{
  "hidden_size": 256,
  "intermediate_size": 704,
  "norm_place": "pre",
  "norm_eps": 1e-05,
  "rope_theta": 10000.0,
  "qk_norm": true,
  "init_std_up": 0.0368,
  "init_std_down": 0.0,
  "decay_fraction": 0.603,
  "doc_mask": true
}
Each number is 128 + 32 x the weight over its row's rms, rounded and kept within 0 to 255. Layers, rows and columns count from 0. The size above them is the row's rms in percent of the matrix's.

# layer 8 attention output, 256x384, rms 0.163, rows 0-32, columns 192-287
size [111 105  93 105  98  97 110 102  99  92 109  98 123 101  92  85 103  97 104  95 116  88  95  93  81 113 102  91 107 103 118  95 104]
[[ 97  96 140 143 137  77 139 150 111 209 105 161 119 152  87  67 138  93 164 152  96 128 118 108 178 183 116 107  99 177 160 170 142 139 166 157  84 190 174 128 154 154 119 136 135 126 134  64 182 134 161 106 188 174 121 135 153 135 212 121 104 168 153  85 146 129 153 192  96  86 115  93  88 130 144 147  87 167 123  69 133 141 129 117 105  91 146 116 139 129 103  97 104 114 119 149]
 [144 162 124 120 118 166 114 204 121 151 119  64 102 158 108 200  66 158 145 148 119 124  67 126  92  80  39 142 130  96  52  76 113 116 157  81 109  67 112 159 160 114 137 153 119 138  99 193 158 181 184 132 121  53 132 177 112 165 133 124  99 105  99 153 143 100 138 116 119 158 118 118 154 122 136  91 154  94  88 170 175 113 141 119 157 183 154 129  93 115 160 138 112 166 142 140]
 [126 112 117  85 156  84 127 101 128  91  81 169 117 157 137 130 186 165 130 110 120 125 128 144 157 183  82  68 200  97  78  55  79 166 168 142 168 142 153 128  60 144 105 110 152  99  60  43 146 188 141 130 112 118  97  92 152 108 153 129  43 122 122 109 147  89 113 145 105 127 144 183 118 110 105 153 169 186  70 128 146 152  99 166 135 127 137 153 194 171  84 113 142   0 132 125]
 [106 100 116 123 108 147 142  98  98 140 128  77 143 116 143  96 167 135 143  67 138 119  99 172 139 141 131 103 149  96 127 105 126 123 109  76  99 103  60 164 162 124  98 106 105 140 137 175 156 151  63 144 103  82 180  98 114 144  73 107 177 172 112 100 124 140 109  76 190 111 137  70 187  86 143 107 144 120 118 145 151 152 188  79 160 186 156 150 144  98 125 166 157 153 136  98]
 [138 128 127 100 122 154  69 133 108 166 126 104 125 155 133 124 149  91 109 168 124 109 209  84  80  78 112 172 119 119 140 121 169 141 133  81 135 131 203 172 178 104 124 150  96  86 159 147 204 130 173 156  90 183  92 173 147  60 131 107  89 149 188 143 125 113 130 147 109 151  38 122  71 106 145 105  67 125  89 144 163 134 123 106 150 136 126  71  75  75 117  89 154 142  89  92]
 [114 181 152 132 105  98  86 131  87 126 141 149 155 106 168 211 109 105 131 134 105 182 131 130 116 140  89 164 117 113  76 142 156 140 118 165 125 122 108 151 150 111 133 177 132 106  88 140 106  91 105 148 125 102  98 142 133 166 117 107  97 132 134 136 100  98 129  97 102  96  95 142 122  95 157  51 174  50 135 142 152 139  40 129 141 133  99 114 127 133 154 134 101 130 131 129]
 [118 169 100 127 129 116 150 131  98 123 106 105  87 123 172 102  99 149 110 162 114 182 101 148 148 121 115 103 113 117  90 130 157 159 167 139 149 122 127  92  87 148  57  39 124  81  70 112 133 225 188 124 107  98 116 139  92 155 108 115  93  85  68 187 107 138 111 145 125 111 138 118 129 119  63 157 100 143 187 127 133 147 125 160 107 150 140 100 185 148 154 151 140 117 176 167]
 [184 172 166 124  90  84 112 133 159 125 177 129 114 124 137 195 164  68  84  92 154 105 122  75 125 137 136  93 203 117 148 102 112 137 147 120 166 111  83 132 105  91 113 180 175 118  63 155 118  76 189 134  92 103 109 145  83 136  94 119 206 138  89 110 147 172  78 113 138 116 122 140 158 121 164 107  56 173  77 161 139 130 212 136 176 153 159 121 139 177 135 132 130 186 114 130]
 [122  30 168 171  98 106 150  40 120 109 113 217 131 127 173 158 134 104 172 153 106 104 201 150 112 140  89 120  97 130  90 167 125 147 127 143 111 142  91 102 130 150 145 148 153 157 170 167  81 105 103  93 165 185 124  87 182  99 160 157 130  87 115 130 146 115 120  80 102 106 133 127 149 144 140 109 145 202 130 151 136 129 157 115 118 137 164 190 131 157 121  87  97 146  94 130]
 [115 156 191 103 126  78 127 156 154 102 134 160 105 127 160 102  98 161 140 122  36 116 123 120  86  79 209 193 122 127 112 186 124 194 119 199  99 134 116 129 125 125 102 107 110 116 164 101 128 156 129 121 100 181 138 152 128 141  72 175 105 164 127 124  62 120  96  73 116 123  87  88 123 130 123 135 130  47 171  94 131 129 100 133  84  97 107 113  79  96 198  98 181 134  74 117]
 [ 83 102 105  93 164 134 109  55 165 193 157 150 104 144 110 131 107 151 135  94 124 136  89 177 162 126 177 153 132 162 100 111 183 197  80  80  70 129 161 149 142 148  59  99  59 172 129 132 151 175 157 107  90 201 139 169 139  84  82 182  97 139 129 178 118  98 112  42 129 137 142  50  77 114 140  65 165  92 136 159 176 156  66 112 101 142 136 203 134  88 173 162 145 196 114 141]
 [125 102 137 124 105 176 168 138 133 152  72 118 159 126 151 125 139 121 116 158 152 111 203 166 155 130  89 139 155 104 112 198 163 144 129  94 113 106 188 152 120 142  79 105  74 159 164  44 165 146 158 106 100 136 146  97 145 159 127 166 112 115 120  48  97  84  72 130  91 162 146 135 130 156 148 177 121 185 152 130 138 120 122 145 136 114 138 162 155  84 127 154 127  80 137 126]
 [105 146  94 206 103  68 100 125 116  97 138 135 115 157  97 145 224 151 119 103 129 111 106  89 102 147 135 159  94 145 102 117 113  61 147  98 161 157 152 115 111  97 129 134 169 105 125  98 175  58 118 144 134 136  69 145  81  73 167 102 162 117 132  88 100 127 111 165 193 132  87 109 140 210  80 155 115 176 115 120  85 110 203 146 146 147 113 110 146 144 166 135 118 138 132 136]
 [100 134 146 146 108 108 169 180 133 148 186 132 148 130 148 112  80 137 111 160 112 150 133 134 137 132 118  82 104 144 155 107  85  96 131 161 108 144  53 129 152 116 128 162 133 139 137 128 132 140 167 156 112 159 148 139 135 114 139 104 101 154  84 142 122 166  88 196 179 139 114 140 169 159  81 172  68 152 169 138  80  76 215  79 156 138 110 114 184 105 111 122 185 127 126 118]
 [134 206 165  97 169 110 151 184 130 158 153 111 136  80 156 176 133 130 148 236 109 169 125 144 143  97 145 165  99 159 146 162 121 101  77 153 139 115  98 126 173 162 138 127 129  77 147 154  66 141  77 129 123  82 134 138 130 124 122 117 113 143  97 142 132 177 149 136 167  77 136 153 131 147 102 165  92 128 148  76 115 160 162 179 105  90 104 147 154 146 109 125 129 119 149 149]
 [123 114 156 138  74 145 105 160 110 180 117 110 123 183  69 111 204 114 171 146 158 103 130 164 129  97 114 117 117 131 133 111 152 160 171 121  90 147  86 180 127 124 103 171 160 155 129 131 118 115 105 128 171 156 113 159 123 111 197  84  85 114 143 136 145 160 107 127 130 109 117 160 186 140  88 124 147 153  96 143 143 169 153 107 189 224 229 152 166  79  96 171 133 149 118 113]
 [ 88 121 109  46 147 154 138 134 149 143 146 121 195 145  95  69  90 212 106  46 166 186 104 168 163 145 128 160 158  83  71  99 127 128 176 157 113  87 144  85 135 175 124  86 171 131  84 102 173 188 135 130 105 135 188 143 117 136 157 124 102 145  86 131 142  88 175  91  77 114 104 153  79  81  89  96 185  93 122 188 133 119  68 149 106 109  82 137 135  91 104 148 107  80 106 120]
 [102 113 144  26 109 189 135 143 119 151  82 127 168 165  82 168 150  65 142 179 145 146 112  73 100 103 126 189 140 106  76  52 103 100 163 124 117 116 126 157 126 138 192 158 149 103 106 123 174  97 114 114 143 147 116 164 114 146 159 153  80 172 151  92 115 154 114 118 112 130  93 184 143 145  81 184  95 125 127 119 107 147 135 132 104 142 175 152 154  60  71  85 131  47 153 148]
 [ 82 115 137 116 165 157 131  43 141 137  97 132 185  98 151  93 149 105 177 174 153 167  74 157 195  71 140 198 133 161 130 114 149 166 126 131 117 124 145 176 150 180 107  74 116  95 174 111  64 182 130  95 118 192 171 114 133 113 135 191  66 145 163  84 117 125 133 152 144 150 153 126 106  89 132 115 132 103 125 156 118 132 168 108 126  83  69 146 128 145 121 204 121 106 162 131]
 [160 122 175 108 111 117  80 131 178 141 119  67 131  66 157 144  68  90 129 101 129 143  82 119 114 171 105 127 110 126 106 132 120 157 118 133 120 110 137 136 150 142 139 128 129  94 156 128  94 116  94 105 131 121 173 112 138 174 139 168 161 133  97 122 126 142 135 152 113 125 147 149 156 155 185 151  95 186 120  56  86 106 104  87 125 126 131 112 120 183 136 116 153 143 160  38]
 [104 173 103 135 142 196 112 124 115 117 154 138 114 128 108 206 186  79 147 142 180 132 166 152 143  85  97 118 159 122 130  63  67 129 132 137 109 144 185  34 118 200 158 146 163 105 126  96 126  42 129 129 162  93 153 112 105 152 105  93 125 157 117 152 142 121 126 144 134 151 182 122 148 158 117 141 145 111  84 168 111 112 142 146 137 161 146 148 168 120 103 147 127  86 205  89]
 [187 173 108  88 152  89 129 151 126 159 128 104 106 146  68 161 130 144  77  92  88 151  61 124  82 159 150 139 129  61 167 133 125  91 109 123 152 110 168 157 165 165 188  88 131 153 106 169 141 147 137 167  72 127 138 160 131 114  95  97 169  95  55 173 105 138 137 141 133 140 147 117 176 114 123 166 135 120 113 200  92 124  76 163 110  59 131  84  92 130 152 147  93  94 167 111]
 [147 117 158  67  52 127 108 178 164 168 183 116  86 161  74 151 100 127 109  81 145 135  94  78  92 177 143 100 100  75  85 116 122 129  89 119 120 132  36 175 164  87 186 156 145 187 110 170 170 143 144 146 161 126 148 120 120 113 122 102 156  88 151 118 165 119 124 148 150 176 113  92 147 138 125 102 139  89  85 205  87  52 171 124 182 183 142 137 132  87 129 132 126 135 110 147]
 [140 138 119 126 116  87 123 157 148  96 152 120 116 126 114  65 102 200  75  94 121 129 121 139 138 215 167 109  77 168 171 125 141 185 109 157 102 129 153 183 108 106  99 142 128 124 101 107  91 143 179 126 126 121 127 145 122 111 162  83 237  77 150 107  74 120  92 103 178 121 180  78 121 141 118 121 122  76 160 118  79 150 106  73  73 126 114 168  87 147 150 111  95  86  86 168]
 [110  95 170 130 151 107 116 158 121 168 126 157 119  89  76 132  36 120 112 105 158  98 110  96 117 106  53  92 118 166 118 120  40 150 150 152  78 144 135  97 142 204 126 182 142 107 146  93 162 106 132  69 144 154  96 151  69 122 174 104 136 125  75 136 154 135 129 182 173  77  89 145  50 123 122 139  71 178 142 105 142 152 148 110 113  74 138 134 126 159 104 136  83 120  89 173]
 [147 109  76 197 166  90 113 147  26 109  53  97 133 113 124 126 255 210 147 139 122 173 165 148 143 113 132 128 132 159 105 119 159  70 135 110 105 192 124 123 114 121 154 119  69  89 152  83 119  85  97 135 176  70  81 128 128 139 181 132  61  64 200  99 170 124 124 146 123 161 121 155 123 111 100 108 205  96 138  98 130 137  84 179  95  70 159 131 111 138  93  95 115 109 140 158]
 [172  49 141 139  53 110 120 112 110 130 106 138 130 167 105 122 126 181 181 108 139  84  59 191 123 152  92 135 144 102  79 115 211 153  66  60 111 137  80 171 101  95 121 125  91 211 112 145 157 174 168 109 115 126 142 132 166 104 150 103 107 153 167  78 151 102 147 101 104 145 143 110 161 112  92 107 164 170  53 159 142  75 118 108 106 154  90 174  92 144  82 194 127 125 137 146]
 [147 166 110 115 107 144 143 180 145  85 119 125  98 147 141 156 162  72 146 155 164 134 141  85 144 102 172 103  65 128  71 121 164 151 134 111 163 101 138 184 111 122  98  96 135 116 127 201 169 154 179 124 126 150 113  77  85 117 123 166 116 146 141 111 172 176 130 130 127 121 130 116 187 174 101 155  89 182  54 194 120 122 135 180 145 158 126  98 175 150  95 101 110  89 159 122]
 [166 175 138 108 194 111 141 109  96 171  86 130 129  76 122 145  60  44 166 169 102 104 184  90 117  85 166 115  70 119 107 126 123 134 122 106 176 139 124  89  67 105  99  50  94  47 144 159 114  94 111 128 152 167 118 116 157 123 137 166  99 137 117 179 180 149 147 100  98 129 116 152 111 159 150  94 125 137 115 130 153 181 121 115  69 127 132 191  89 145 168 138 117 164 127 177]
 [150 150 159 110  99  36  94 139 212 118 132 143 111 142 117 139 134 158 105  98 130 155  68  50  91  78 119 107 146 114 149 127  97 120  98 115 114 137 125 158 162 108 121 115  86 137 126 161 119 149 204 127 111  94 128 128 142 108 111 170 124 109  76 137 126 130 147  98 113 139 176 126 146 146 143 146 107 138 167 125 132 157 131 128  46 121 115 111 117 117 149 140 149 132 146 170]
 [ 77 164 155 171 173  96  88 141  83 169  87  97 111  75 182 114 100 176  94  86 111 145 121 159  98 100  89 113 138 187 167 157 174 122 148 142 120 115 142  85 127 161 111 110 105  65 163 101 146 122 108 152 105 146 152 118 162 152 130 113 118 128 123 116  96 118 135 153  72 166 153 115 135 133  99 171 130 143 136  93 106 176 122 113 115 134 142 183 134 178 137 140 149 125 169  89]
 [159 150 122  58 137 125 135 172 162 134 151  81  87 119 137 162  82 134  75 100 104 125  90 101 158 160 107 111 143 103 106  96 103 131 131  93 113 118 103 115 102  72 138 177 119 115  69 157 171  89 205 169 163 110 194 147  97 164 125 140 145  66 139 165 137  78 171 107 112 159  94 112 168 152 145 117 144 126  92 183 122 128 146 149 136 140  91 165 143  97  65 128 144 126  94 152]
 [132 125 123  97  63 100 148 140 166  81 195 104 122 104 158 153  69 131 110 114 120 178  50 102 101 168 153 107  86 144 171 197  76 173 123 154 121 157 160 145 192 114  89 134 155 162 106 179 112 164 106 117 113  83 154  93 180 166  85 134 144 170 106 154 121 140  98 115 142 123 163 128 164 106 188 177 113 176 136  99 144 170 108 123 169 165 120 117  82 115 138 138 128  98 150 130]]